config = dict(
    num_hidden_layers=13,
    hidden_size=128,
    num_attention_heads=4,
    num_key_value_heads=4,
    vocab_size=8192,
    hidden_act='tanh_gelu',
    norm_place='pre',
    attn_scale=0.177,
    tie_word_embeddings=True,
    init='uniform',
    learning_rate=0.0057,
    beta1=0.95,
    warmup_steps=200,
    max_steps=3492,
    dataset='wikipedia_en',
)
Each number is 128 + 24 x the weight over its row's rms, rounded and kept within 0 to 255. Layers, rows and columns count from 0. The size above them is the row's rms in percent of the matrix's.

# layer 7 attention query, 128x128, rms 0.14, rows 61-96, columns 64-95
size [ 83  89  92  81  83  86  96  86  77  99  85  80  94  91  88  91  81  96  84  92  84  98  84 105  95  92  84  70  89  88  84  84  87  83  81 115]
[[117 155 108 136 121  99 121 114 112 133 134 135 103 153 143 119 137 106  93 164 113 175 129  75 105 136 111 133  94 124 121 123]
 [128 121 127 159  99 141 117 107  92 129 132 147 134 139 136 140 118 150 124 148 110 142 164 113 140  93 135 121 135 122 156 129]
 [104 124 139  70 109 128 176 146 146 100 128 140 131 104 161 140 145 110 120  96 163 113 173 100 173 145 127 150 161 144  91  87]
 [150 116 131 142 158 141  94 147 109 120 112 119 123  84 171 132 140 128  84 124  95 161 130 156 164  91 191 118  98 138 131 120]
 [109 108 119 157 123  95 104 130 125 143 150 102 165 142  85 103 130 153 137 129 106 142 145 134 119 105  66 110 167 128 129  64]
 [118 142 160 140 107 118  76 130 131 112 140 114  91 181 157  95 119  98 155 182 103 147  99 152 119 119 155 161 102 124 107 100]
 [130 134 127 133 130 101 143  59 113 138 135 102 132  94 105 113 164 132 113 105 137 145 131 142  92 119 110 193 149 128 115 128]
 [160 104 164 161 148 122 166 142 121 128 151 114 116 124 125 116 116 104 150 109 112 157 105 127 155 115 143 122 106 115 155 119]
 [146 140 132  94 120 175 131 163 133 102  74 126  86  82 121 120 109 134 115  94 140 133 167 144 155 141  97 140 137 140 102  98]
 [125 170 136 142 103 142  63 116 150 104  93  88 173 160 142 173 130 116 125 146 148  75 131 112 150 125 134 115 119 140 147 146]
 [147 142 109 138  90 109  90 106 139 139 157 131 108 141 149 140 126 141 121 117  69  80 121 141 145 123 136 139 113 157 137 103]
 [109 136 109  80 158 145 167  98 129  86 135 108 133 119 136 108 118 153 142  96 135 157 130  87 138 169 116 101 151 159 119 142]
 [135 157 114 135 138 129 120 157  99 123 115 126 142 129 149 139 145 122 152  97 110 137 137 146 111 131 128 170  96 132  92 156]
 [143 128 128  98 133 137  98 118 109 108 103  73 112 151 162 129 107 134 115 148 148 117 156 159 143  88 174 160 126 138 140 129]
 [ 96 105  87 153 117 135 120 107  99  94 158  95 128 133 140 146 120 120 166 137 124 106 164 161 149  70 170 145 152 126 145 123]
 [121 156 151 138 127  96 106 128  94  79 133 150 113 143 146 113 132 152 115 117  96 113 107 140 117 166  77 128  85 130 124 124]
 [ 93  77 141 158 150 134 156 141 124 114 119 101 140 131 138 125 109 141 166 124  89  78 107 116 144 150 122 163 142 148 143 130]
 [113 144 156 151 123 198 133 106 127 125 149 142 156 141 114 148 123 124  87 145 101 160 136 115 101 143 134 155 170 138 119 140]
 [ 94 125 170 107 134 154 109 178 165 104 149 112 195 127  81 141 151 155 136 125 147 117 109 119 169 138 119 155 102 130 130 120]
 [ 98 143 114 115 158 116 100 148 153  87 100 131 146 159 103 136 123 149  95 160 223 127 126 163 131 107 124 156  93 161 168 116]
 [ 55 122 127 112 142 147 150 136  83 148 124 173 115 143 128 127 116 133 114  88 153 172 139 121 135  88 102 127 106  91  95 121]
 [ 61 136 135 134 157 107 103 158 102 105 142 144  97 170 132 155 133 145  73 148 148 120 134 117 147 127 135 125 140 110 147 161]
 [164 135 121 113 109  88  96 147 145  73  93 132 136  97 122 131 120 166 143 142 143 118 131  74 134 119 153 131 127 123 107 115]
 [123 127 109 122 121 170 122 125 162 103  97 109 123 140 117 129 154 102 119 114 153 134 179 122 119  86 147 101 129 169 127 139]
 [120 104 110 106 159  98 200 117 133  90  86 144  86 132 129 157  91 139 133 183  98 121 126 138 134  90 138 140  87 124 140 162]
 [132 102 145 105 125 127 178 142 133 173  95 165 111 132  80  99 115 137  92 147 129 111 137 131 146 140 136 133 139 130 109 102]
 [111 110 122 143 146 120  96  94 146 147 134 128 117 136 113 160 156 122 120 104 152 105 139 161 178  95 133 137 138 106 139 180]
 [ 96 171 121 164 116 150 148 116 162 157  82  88  98  92 139 103 165 135 106  89 146 101 104 132  96 130 117 149 132 102 115  83]
 [150 139 125 117 138 131 134  62  76  84 113 213 131 111 107 136 142 167 129 139 127  92  82  92  88 121 139 130 128 160 148 132]
 [ 99 139 132 113 154 143  62 114 127 172 125 116 102 118 128  97 130 170 105 138 143 128 100 139 172 126 153 103 138 136 116  83]
 [ 80 164 138 122 105 143 165 124 114 109 142 132 126 120 128 139 123 134 175 143 121 135 165 132 132 178 163 105 156 152 107 156]
 [150  93 135 103 109 111 130 125 145 164  86 127  86 124 147 183 142 137 173 105 101 140 158 114 129 182 158 199 148 132 123 152]
 [139  98 178 137 125 134 147 108 129 127 154 122 147 151 132 136 122 137 149 145 136 128 140 112  92 142  87 145 146 132 148 122]
 [ 71 106  96 161 131 140 146 133 104 120 138 150 148 109 110  95 144 148 140 161 161 114 127 139 161 126 133 159 138 129  97 120]
 [118 158 129 112 120 152 105 137  96 163 143 121 153  73 143 125 115 115  86  99 126 169 172 139 152 130 149 136 160 140 157 108]
 [131 106 129 164 106  98 148 138 130 159 137 125  86 127 161 162 147 119 111 132 118  97 118 122 113 154 159 144 140 100 166 154]]
# layer 7 attention key, 128x128, rms 0.141, rows 61-96, columns 64-95
size [ 92 100  97  85  86  88  82  80  79  99  84  79  86  91  93  91  74  99  94  90  80  82  91  91  89  88  78  75  88  85  83  85  83  84  76 126]
[[117 121 145 157 116 163  92 123 126 105 161 109 148 116 121 180 103 155 122 150 115 139 116 143 136 127 157 135 101 172 130 148]
 [114 132 117 159 107  85  82 135  89 124 108 135 136 124  99 116  93 123 104 161 126 156 127 128 153 140 137 133 114 117 126 106]
 [119 108 160 108 122 130 124 117 139 125 112 124 126 141 119 114 115 151 128 140 130  81 113 166 160 129 158 105 146 156 141 118]
 [155 104 135 138 129 145 128  89 153 137 139 134 127 101 148 113 120 150 142 135 109 153 130 119 143  63 154 126 102 149 127 133]
 [144 160 125 160 133 131 117 144 175 127 157 141 141 134 130 133 120 137 133 146  97 133 148 108  81 121 105 137 154 116 144 119]
 [128  86 140 124 103  95 117 125 130 143 175 136 128 168  90 132 135 135 145 176  89 105 119 137 119 114 125 112 113 158 109 122]
 [135 111 112 137 141 142 154  88 114 157 192 122 119 154 128 136 116 121 120 119 114 107 104 138  75 157 125 152 119 108 102 113]
 [131 111  99 119  93 125 144 150 132 131 136 169 117 133 104 149 103 147 109 111 154 109 135 149 162 134 126  88 123 172 116 147]
 [140 142 163 123  59 123 170 127 146 111 146 130  91 126 104 105 137 143 128 143 108 130 190  80 127 129 101 108 155 136 125 130]
 [144 164 171 121 117 137 111 107 132  90 114 120  92  94 132 178 103 131 109 141 123 148 105 148 128 112 128 152 125  99 163 140]
 [184 140 168  95  97 119 141 121 137 126 125 137 161 101 132 123 115 156 128 136 109 141 126  78 145 130 137 101 113 136 134 112]
 [137  98 112 112 151 161 113 146 157 134 171 146 135 166 134 141 130 141 159  97 115 142 151  89 120 188 127 110 132 121 149  91]
 [126 112 139 137 123 151 128  90 125 123 107 128 117  88 117 138 159 193 167 174 122 107 154 120 141  88 140 130 155 115 116 113]
 [132 133 156  98 120 115 112 115 107 102 128 115 150 167 138 124 113 178 129 117 124 143 137 117 107 112 172 131  85 147 132 138]
 [106 168 123 141 144 120 120  92 170 155 103 106 121 123 116 133 154 127 123 138 151 137 154  86 112 118 155 136 123 146 140 160]
 [139 143 102  89 161  94 147 121 109 142 121 118 138 110 113 141  93 128 153 109 159 100  97 107  67 148 120 142 117 157 107 136]
 [130  89 141 149  79 119 124 126 111 143 112  96  95 152 123 171 136 142 112  75 113 118 134 134 132 126 125 147 116 119 140 107]
 [132 112 165 144 107 168  94 110  75 128 141 142 146 112 141 115 136 125 123 145  89 148 127 129  93 116 163 127 162 131 135 140]
 [170 120 169 119 143 166 121 157 189 142  87 121 131  98 126 172 114 140 103 132 152 109  86 107 119 144 120 140  98 155  97 134]
 [113 129 137 149 181 140 113  99 101 113 122  97 164 125 107 117 120 110 126 116 149 122 119 167 120 127 130 159 138 160 104 127]
 [ 94  96 113 137  70 126 117 138 104 142 166 145  90 121 100 109 161 164 133 104 151 193 150 134 121 106  82 130 129 122 153 141]
 [ 67  99 149 141 153 143 153 131 143 128 139  96 115 147 162 134 102 132 154 153 166 139  97 147 149 110 132 153 145 155 137 126]
 [151 131 132 120 121 111  73 162 141 119 156 110 122 121 117 126  97 128 106 148  89 124 154 143 161 161 107 159 143 131  94 137]
 [161 159 149 166 121 121 119  72 140  72 146  72 122 136 131 140 126 111 135 121 125 137 108  98 143 137 141  88 130 117 123 143]
 [146  92  90 117  99 121 196 103 102 138 122 132 159 145 129 141 123 150 100 152 142 123 123  97 137 161 140  86 106 149 169 127]
 [144 112 116 132 141 146 153 174 127 147 150 171 154 139 107 130 126  83  99 136 171 112 149 125 145 108 139 159 155  90 108  80]
 [158 138 124 172 135 129 146 132 107 137 120  87 137  95 135 108 155  96 114 144 107  92 149 170 165 174 127 167 137 112 112 152]
 [150 165 136 146 106  81 137 110 154  99 158 103 171 151 107 127 130 169  79 123 135 127  86 121 118 105 163 123 158 152  76 116]
 [160 128 114 146 175 135 149 126 107  87 110 169 113 152 133 162 157 127 113 186 130 176 157 105  81 120 113 146 128 127 121 128]
 [133  94 154 121  78 115 122 134 149 161 139 159  91 147 133 131 131 162 174 109 103  79  87 172 152  96 194 104 136 164 132  80]
 [139 143 178 113 119 183 138 154 105 131 104  82 160 126 144 145 147 133 163 128 134 156  90 159 152 148 141 122 105 124 130 123]
 [176 107 167  81 115 123 137 135 109 110 110 120 111 158 140 174 156 118 157 160 106 139 155 106 113 147 122 114 119 119 100 163]
 [161 140 123 163 101  79 126 111 130 114 123 145 114 132 115 194 118 118 150 114 136 113 126 167  76 124 144 139 167 121 110 134]
 [113  87 102 145 134 146  88 137 119 127 151 124 161  95 115 140 124 164 121  75 115 125 117 140 121  91 149 157 136 128 113 100]
 [141 141 159 120 102 113  89  82 166 121 159 120 114 135 127 112 104 150 152 138 117 163 130 133 146 129 139 146 118 149 154 122]
 [ 99  86 115  78 108  90 140 146 130  98 143 117 102  88 126 115  88 144 121 155  94 107 134 115 132 127 128 126 166 115 130 140]]
# layer 7 attention value, 128x128, rms 0.141, rows 32-95, columns 64-95
size [102  92 105  96 107 104  95  73 100  96  86  95  96  87  87  85  91  99  89  91  99  93 115  88 104  82  94 112  81 102  87  94 106  98  78  91 110  92  85  93 101  96  88  92  89  90  95  94  86  84  89  87 104  84 101  91 101  96  92  91  84  84  91  95]
[[106 108 134 141 140 145 124  70 140 162 165 113 125 104 152 173 152 126 149 155 140 127 104 130 135 116 153 172 161 152 136 141]
 [ 96 133  85 134 174  75 146 132 137  86 138 111 137 100 120  88 150 116 156 120 176 161 127 156 114 118  96 136 119 167 141 158]
 [145  93 149  95 147 134 144 130 157 167 121 109  98 104 128 160 131 157 135 123 156 101 113  96  94 113 120 124 116 100 127 135]
 [116 146 163 149 142 150 128 108 114 101 150  81 127  88 138 134 119  93 158 139 152 127 163 137 118 153 145 127 161 148 131 117]
 [113 152 133 124 117 122 151 128 131 108 130 126  75 164 128 150 117 153 165 143 118 155 120 172 123 144 122 135 158 143  96 115]
 [132 125  86 167 116 111  80 146 104 122 148 125 114 149 148 169 133 107 117 120 131 129 168 135 129 114 172 156 133 147 123 123]
 [151 106  87 112 113 135 101 133  81 120  89 112 108 119 181 109 154 137 120 158  95 136 161 124 133 137 121  97 134 138 126 139]
 [ 80 168 140  77 103 141 114 116  89 121 116 121 131 162 135  78 176  88 131 118 131 133 136 136 115 152 141  93 101 136 122 124]
 [191 136 137  90  87 113 115 122 124 107  85 133 120 116 103  84 128 146 107 140 141 111 122 113 139 118  77 103 165 145 168 159]
 [109 137 129 115 140 140 142 104 121 161 127 123 133 110 127 135 143 172 164 112 144 124 110 116 128  80 101 144 143 146  99 108]
 [ 93 110  98 143 146 114  60 106 120  97 163 123 133 109 114 129 124 122 115 110 125 149 157  97 115 166 144 121 148 153 114 119]
 [110 108 129 139 120 133 117 124 138 118 147 153 143 135 113 103 133 120 111 100 130 110 143 163 149 145 133 106 116 135 132  58]
 [ 87 171 129 111 135 127 133 101 163 124 158 142 130 193  97 143 130  82 115 103 110 120  85 146 112 133 127 120 160 142 139 137]
 [122 110 142 108 125 116 152  76 142 145 111  83 137 146 160 119 139 122 127 167 128 138 112 162 119 141  99 133 127 132 149 152]
 [106 146 114 159 104  88 119 125 167  86 126 128 137 122 139 119 192 140  71 135 142 112 168 107 107 115 109 198 127  92 131  93]
 [150 131 135 144  84 107 137 161  96 148 131 139 102 122 111 125 136 110 153 121 144 121 183 101 219 130 101 131 104 161 140 141]
 [138 148 143 140 119 100 120 163 120 157 119 122 138 126 131 138 124 123 126 133 186 114 114 123 149 115 110 138  89 113 124 166]
 [ 86 164 115 160 127  90 132 150 120 123  81 137 162 114 114 104 104 120 156 144  84 159 151 146 123 170 124 104  90 108 118  98]
 [155 100 140 139 130 135 131 115 120  97 125 154  97 110 128 114 115 130 142 126 119 112 141 146 182 145 118 105 133 130 181 117]
 [150 153 157 155 116 131  88 113  97 102 159 109 110 151 118 105 142 134 169 136 143 106 134 129 119 126 141 154 121 158 148 146]
 [141 123 128 117 135 137 144 140 107  76 182 111 139 185 101 120  89 125 114 124 133 119 102 128  71 132 125 130 115 149 148 144]
 [158 165  79 150 101 107 120 102 147 117 126 149 136 150  87 118 112  68 112 139 127 137 133 141 141 129 140  98  97 107 132 135]
 [134 125 135 134 182 120 117 127 142  91 163 135 125 113 155  95 132 109 104 151 112 166 142 151 169 137 123 131 102  90 170 119]
 [150 123 101 113  99 146 133 137 121 174 157 103 112 135 126 163  82  99 162 126 146 145 129 120  89 118 102 159 111 131 168 140]
 [180 116 130  80  87 151 107 139 135  97 101 109  79 134 169 104 140 104  77 141 116 105 129 100 124 125 134 131  87 179 171 126]
 [153 120 138 105 111 143 152 105 114  90 129 110 106  76 139  95  94 128 145 133 116  90 157 131 110 149 118 141 134 122 149  89]
 [193 132 101  77 113 137 152 145  97  77 124 130 115 130 157 189 130 123 139  76 140 112 130 135 152 135 103 118 147 132 113 102]
 [125 121  91  79 154 152 146 107  76  89 192 111 115 184  87 151 125 160 150 101 137 162 139 107 154 131 141 108 140 154 170 106]
 [134 145 148 131 116 118 133 149 163 133 126 102 157 139  76 155 117 120 141 188 110 112 114 122 120 145  95 153 175 127 116 142]
 [121 165 122 142 145 125 136 116 109 134 122 109  98 145  99 121 108 117 130 124 150 115 147 105 103  70 166 158 143 109 170 136]
 [134 111 105 119 118 129  92 151 115 104 106 127 117 132 161 133  91 111 131 137 134 137 138 106  96 145  70 131 144 135  99 122]
 [173 130 129 174 127 158 101 143 121 137 112 159  89 144 140  70 139 134 107  95  65 120 125 125 161 131 126 137 128  58 130 127]
 [ 97 127 144 121 149 121 147 123 156 148 125 123 151 110 132 123  89 141 130  97  97 146 140 153 138 165 127  85 127 100 117  96]
 [162 144 156 116  94 118 112 119 148 129 123 157 113 127  86 144 138 143 147 137 164  45  99 141 141  70  93 130 181 144 117 117]
 [116 155  76 113 119 149 147 150 169 107 133 105 108 127 130 118 135 131 117 126 163 106 129 127  60 124 124 139  93 157 133 106]
 [135 168 150 140 104 155 170  87 130 140 113  97 104  95 135 129 158 138 144 153 129  88 111 179 113 106 142 165 159 129 138 191]
 [168 137 112 143  97 114 130 147 133  82 125 120 138 180  95 130 101 114 111  94 142  72 131 145 141  90 174 104  77 179 123  86]
 [161 119 127 139 127  97 171 161 117 115 117 125  97 122 124  85 120 115  97 124  95 129 153 122 116 139 124 110 131 137 148 105]
 [174 107 110  89 127 138 117 157 112 119 133 140 122 113 137 158 140 191 145 144 137 128  84 160 120 125 138 119 121 129 112 126]
 [130 146 108 124 116  98 116 126 156 119 112 129 146 121 120  95 141 136 121 138 169  92 147 113 131 139 128 140 111 140  78 144]
 [120 120 108 101  97 151  79 143 132 148 144 147 134 165 101 175 137 120 158  91  82 141 144 145 146 153 122 169 109 102 130  99]
 [ 94 125 113 105 154 114 160 155 123 152 103 119 144 112 188 102 135 111 186 144 148 132 112  65  71 152 133 116 122 155 138 140]
 [156 164 133 113  89 118  66 142 142 128 125 145 102 124 150 102 105 134 105 118 119  88 125  99 163 136 110 100 132 116 132 124]
 [160 101 156 125 165 138 110 124 176  98 103 145 156 129 155 151 121 100 136 113 148 124 141 152 145 129 139 124  78 106 115  71]
 [116  86  79 100 106 164 147  91 109 137 112 131 137 142 129 121 128 156 102 106 124 151 139 117 147 113 156 146 119 136 174 107]
 [159 111 140 106  93 154 135 115  85 127  99 148 140 138 123 171 154 116 123  99 150 184 156 129 134 144 146 109 100 157 102 134]
 [181 116 137  91 140 121 118 162 160 109 195  90 161 102 156 129 108  99 126 157 128 110 142 144  94 127 111 105 141  76 126 145]
 [143 176 120 105 157  91 138 170 143 127 153 145  74 114 132 136 138 130 136 125 123  71 113 137 108 123 179 126 154 113 129 134]
 [133 151 138 141 129 110 146 113 174 128 123 121 173 112  87 113 119 141 126 157 101 121 136 128 105 137 149 111 127 130 123 130]
 [162 124 116 113 136  99 108 152 107 124 117  95 100 130 100  91 150 107 115 144 148 117 119 118 131 156 144 130 168 126 138 107]
 [ 82 142 105  99 111 115 118 122 132  95 118  93 132 106 156 141  93 127 122 179 130 119 174 146 156 146 121 112 148  92 135 127]
 [173 120 104 120 172 132 147 168 165 113 147 106 154 129 145  87  96 124 133 131  97 129  99 141 166 107 172  80 118 158 132 142]
 [ 97 134 100 136  86 131 116 148 122 147 159  94 157 104 123  84 120  92 125 105 133 115 125 136  81  93  56 124 150 127 144 151]
 [ 75 111  96 134 131 139 122 162 153  94 162 107 136 135 157  90 119 134 122 138  90 139 151 148  93 166  91  90 135 121 126 123]
 [117 144 105 195 131 118 131 148  99 141 134 140 120 134 147 137 118 137 126 115 102 152 156 151 118  96 141 143 143 102  63 141]
 [109  47 145 130 158 166 172  96 112 143 122 160 162 119 122 110 114 155 138 132 123 152 129 133 106 130 140  99 155 107 140 126]
 [ 95  81  87 139 157 126 132 111 100 136 137 119 158  57 135 133  90 119 145 160 104 142 153 119  93 125 100 145 112 162 111 122]
 [107 113 134 128 100 133 133 117 102 101  87 172 138 154  99  97 144 113 146 131 121 150 156  92 140 150 133 175  89  97 168 124]
 [133 174  80  82 149 141 133  81 124 162 130  62 142 158 123 118 108 168 129 154 134 156 145 102 128 115 139 137 124 104  96 110]
 [121 144 125 133 127 170  69 103 104 145 170 115 103 131 141 141 141 133 118 120 105 110 102 122 121 136 104 103 136  80  97  94]
 [131 141 108 104 132 127 102 147 135 108 149  99  98 137 194 113 114 124 153 117 116 124  97 130 115 114 131 182 141 117 140 111]
 [ 98 116 177 138 103 130 168 120 106 185  90 105 110 113 127 144  86 147 134  88 173 107 156 140 131 132 104 185 115 130 129 135]
 [113 146 146 109 131 162 129 131 126 111 157 160 101 154 143 144 138 148 156  67 129 103 122 124 190 171 163 110 115 143  99 197]
 [104 125 133 159 104 130 103 142 101  91 138 121  86  94 111 111 137 162 111 160 126  56 158 133  97 158 166 141 114  98 141 190]]
# layer 7 attention output (transposed), 128x128, rms 0.122, rows 32-95, columns 64-95
size [ 96  91 103  95 106 109  97  79  99 100  90  99  93  92  92  86  92 102  86  87 104  98 115  91  98  84  95  95  92  93  89  99 119 103  92 107 113 106  97 124 109 103  90 104  99  97 104 102  93  91 101  96 104 104 113 102 106  95 100 102  98  94 105 101]
[[173 115 110 164 119 121 103 144 128 108 116 133 173 137 150 101 135 149 175 118 121 173 148 123 103 115 160 111 107 125 150 141]
 [152 162 156 122 126 153 125 120 126 171 107 112 114 140 132 118 140 144 139 120  64 124 108 133 166  86 202 148 150 134 115  87]
 [164 129 126 145 100 144 127 167 180 131 163 155 159 151 154 161 130 145 119  98 134 116  96 144 145 123 134 120  83 112 129 121]
 [115 124  68 122 143  66 117 119  90 137 103 109 140 135 122  82 126  93  92 118 127 139 129 157 114 152 146  80 164 134 164 151]
 [100 156 139 136 106 127 133 104 139 156 115 143 146 111 122 172 105 114 148 123 152 147 182 138 160 135 125 162  98 125 152 180]
 [127 138 171 143 137 124 122 147 142 160 153  52 131 119 118  75 152 100 129 132 103 138 180 154  92 117 105 133 143 152 114 131]
 [121  89 161 118 116 107 139 127  87 128 119 137 125 122  81 123 110  77 152 124 142 141 102 157  76 108 151 134  96 112 100  95]
 [157 136 155 135 139 132 141 132 126 136 158 131 137  93  68 151 140 134 138 143 138 134  75 143 104 127 137 146 145 128 121 134]
 [130 126  87 157 110 120 145 167 172  85 162  69 151 156 156 127 143 116  90 132 104 131  91 107 103  99 144 149 124  86 134  98]
 [129 161 110 122 137 131 153 116 139 158 146 167 139 152 164  90 155 147 111 140 154 145 127 121 135 129 101 107 106 123 144 167]
 [154 111 146 117 103 104  84 186 155  99 152 115 136 125 102 131 116 103 159 151 111 122 121 150 120  99 170 133 135 131 168 117]
 [142 193 105 136 143 149 114 118 117 141 132  75 105  74 133 150 123 104 141 105 138 141 151 152 139 121 139 141 148 122 124 172]
 [126 133  97 161 145 126 156  98 126 163 135 162 121  81 115  86 152 161 155 137 155 159 142 134 159 117 150 122 133 127  94 154]
 [135 121 105 131 125 161 107 112 153 113 101 177 133 118 127 121 141 135 104 114 139 138 130 131 112 117 175 135 114 152 123 139]
 [113 153 101  80  97 145 162 125 143 117 179  84 127 162 125 164  99 119 154 106 145 118 108  97 151 148 135  70 129 155 136 125]
 [136 155 153 109  53 164 141 118 127 150 147 100 134 139 142 179 103 146 105 121  83 156  96 100 108 171 123 124 123 110 120 113]
 [146 124 135 131 111 114 145 158 106 131 156 139 105 103 147 173 140 159 120  78 131 125 126 104 149 135 132 125 126 128 138  67]
 [140  96 155 151 134 143 160  69 111 113 139 114 142 152 160 171 107 162 117 108 123 120 142 124 167 107 100 115 148 131 136 176]
 [130 138 128 133 140 126 141 137 120 134 102  90 139 127 126 122 117 144  76 122  91 130 163  97 107 140 113 139 113 118 107 101]
 [161 127 122 140  95 106 178 112 156 130 114 139 164 139 105 145 137  84  97  95 108 112 143 148 147 159  95 128 159 103 161 154]
 [106 132 118 173 143 178 122 150 122 187 110 126 158 155 131 110 176 117 130 136 145 122 146 131 140 162 159 141 115 122 133 152]
 [106  90 152 117 147 110 132 124 105 154  99 125 110 124 115 147 120 143 134 139  92 148 174 125 117 108 115 124 165 160 101 128]
 [132 165 132 150  89 115 174 137 141 119 116  99 108 129 156 144 146 138 125  90  79 100 128 119 138 152 135 120 151 145 115 134]
 [123 120 136 102 129 156 103 146 148 127 119 118 146 126 129 136 160 130 137 119 191 166 144 133 173 122 112 163 150 141 131 133]
 [132 117 107 122 172 150 166 143 142 107 117  98 156 112  94 147 176  96 152 110 182  82  85 138  90 105  82 123 128 150  85 103]
 [159 110 124 152 132 113 134 137 113  99  92 152 188 132 125 109 149 129 108 142 126 105  91 157 109 108 112 172 137 145 112 128]
 [ 92 123 120 177 133 163 115 121 158 122 144 101 111 137 154  83 137 103  96 193 130 142 134 128 139 125 100 118 128 121 149 101]
 [165 155 160 154 116  98  98 135 136 174 114 109 135 132 142  75 128 123 116 157 148 106 158 137 119 119 163 109 161 105  73 129]
 [145 118 114 152 127 117 122 123 117 134 147 136 129 151 139 161 125 125 110 123 128  99 104 122 123 135 114 163 132 151 163 144]
 [102  64 122 130  79  95 132 131 110 130 174 112 145  95 171 140 123 102 130 123 108 125 131 137 141 171 138  97 139 128 139 157]
 [108  90 131 133 117 142 120 168 133  98 112  80  92 124 139  99 173 109 101 113 133 103  89 121 111 135 111 144 109 122 104 128]
 [145 126 105  94  77 134 145 123 147 111  65 116 123  98 122 159 109 138 129 120 163 113 135 130 146 125 123 149  88 154 132 129]
 [101 148 129 131 120 128 147 156 158 114 125 124 107 129 117 106 120 103 153 140 131  94 131 103 137 140 104 180 131 143 159 134]
 [105 118  79 133 154 153 125 132 107 114 135  89 153 128 156  94 138 106 113 107 143 184 135 126  96 144 152 146  99 111 134 142]
 [122 111 138 131 163  98 155 121  66 136 128 131 167 146 123 135 117 124 113 137  88 120 169 133 147 132 149 145 164  94 159 122]
 [155 139  64 104 152 122 110 132 125 126 138 166 170 146  82 124 111 110 104  90 157 149 151  88 127 142 108 113 118 127 132 124]
 [128 146 149  95 153 162  96 148 174 150 116 124 125  92 124 133 153 133 143 163  86 140 110 141 134 152 146 136 109  75 114 148]
 [114 114 141 105 108 103 117  96 109 147 127 169 180 165  82 167 103 123 172 114 121  99 103 161 130  85 117 152 113 134 134 116]
 [138 175 157 148 136  87 147 139 143 127 117  99 146 158 129 115 130 102 106 159  59 131 163  83 122 101 141 125 112 124 132  87]
 [133 146 151 146  93 184 135 112 110 119 123 155 146 116 132 134 128  98 117 138 114 160  82 151 123 102 130 129 132 137 195 170]
 [149 154 182 168 157 109 173 119  99  88 113 105  95  89 154  83 121 163 103 163 107 134  98  77 113 102 121  96 130 122  95 138]
 [153 143 146 118 158  91 107 127 133 164 131 125 129 134 117 149  65 133 114  88 111  95 114 142 167 134 121 156 144 122 100  84]
 [107 143 126 165 156 121 179 135 179  89 136 135 141  89  94 141 110 127 106 166 176 150 131 109 134 112 146 172 133  98 180 158]
 [122 115 104 158 102 136 156 151 115 134 164 125  88 130 155 126 109 164 122 154  76 142 149  95 102 104 149 112 139 167 146 169]
 [ 90 152 177 124 183 154 114 160 114 130 105  94 114 102 133 153 138 122 154 161 129 138 104 124 128 141 122 149 127 118  89 128]
 [105 127 153 138 130  85 162 159 134 124 187  90 112 118 116 119 125 114  90 127 106  89 120 131 128  90 109 153 154 104 163 107]
 [118 139 100 133 127 112 149 141 129 142 109 142  97 144 125 131 145 159 124 106  83 121 141 137  89 132 167 136 112 156 133  94]
 [133  79 109 156 104 127 137 146  90 143 109 117 170 139 128 134 126 115 129 165 120 130 150 129  87 160 107 113  79 158 119  91]
 [120 143 112 130 144 182  98 159  91 148 124 130 139 162 155 122 116 134 117 107 129 149 141  89 176 136  91 159 139 155 137  95]
 [118 134 121 137 104 136 161 121 152 109 123 167 125 106 107 162 141 159  95 112 134 149 115 150 123  69 169 105 121 101 111 160]
 [122 110 145 154  99 135 168 119 109 128 103 183  96 116  93 127 136 125 119  66 155 145 103 122 127 138 189 153  89 166 104 128]
 [ 95  91 137 122 147 107 126 113  82 144 102 148  97 134  92 154 163 129 151 150 111 107 151 108 142 130  99 161 121 131 136  69]
 [127 117 162  82 137 113 122  82 134 100 107 145 107 178 153 189 163 160 126 139 118 144  90 143 148 158 190 160 111 149 151 141]
 [169 152 134 117 144 130 114  88 121 187 111 134 106 133 152 138 141 137 180  86 118 104 101 127 147 137 137 125 139 137 133 131]
 [136 124 127  92  78 148 156 125 184  94 102 102 162 112 109 160 126  79 104 138 150 109  97 140 129 122 142 146  90 166 153 159]
 [117 199 127 118 128 178 112 159 143 123 127 120 117  77 131 126 161  99 185 124 162 140 170 120 119 160 116 157 124 144 143 166]
 [ 94 153 141  90  96 130 130 127 143 107 114 139  99 160 134 140 119 139 119  75 140 140  97 154 173 172 163 112 129 111 149 149]
 [192 148  97 108 131 105 173 130 126 101 163 101 135 101 156 146 147 144 148 104 158 100 127 137 142 109 125 132 169 114  95 113]
 [133  82 188 135 137 135 111 121 157 133 135 171 117  91 138 143 144  93 154 113 101 126 104 148 134 115 106  90 101 161 153 105]
 [106 149 159 102 133  82 140 124 104 118 124 115 134 124 109 109 165 142  95 141 161 158 172 139 125 132 127 137 126 165 143 113]
 [123 126 134 177 128 145 123  86 155 153 107 162 162 112  86 125 138 112 103 139 138 115 170 170 118 164 123 108 153 117 161 110]
 [122 172  82 116 160 124  76 115 115 109 150 119 151  96 151 138 149 102 146 125 116 124 138  88 153 138 124  97 180 125 160 153]
 [152 124 139 149 135 118 109 119 121 132  74 123 118 100 113 124 107 123  93 166 129 135 132 130 114  89  98 151 168 133 144  69]
 [123 139 119  90 150 102 156 112 147 159 124 128 136 142 115 146 173 137 156 109 140 174 100 115 116 115 118 164 162 133 125  59]]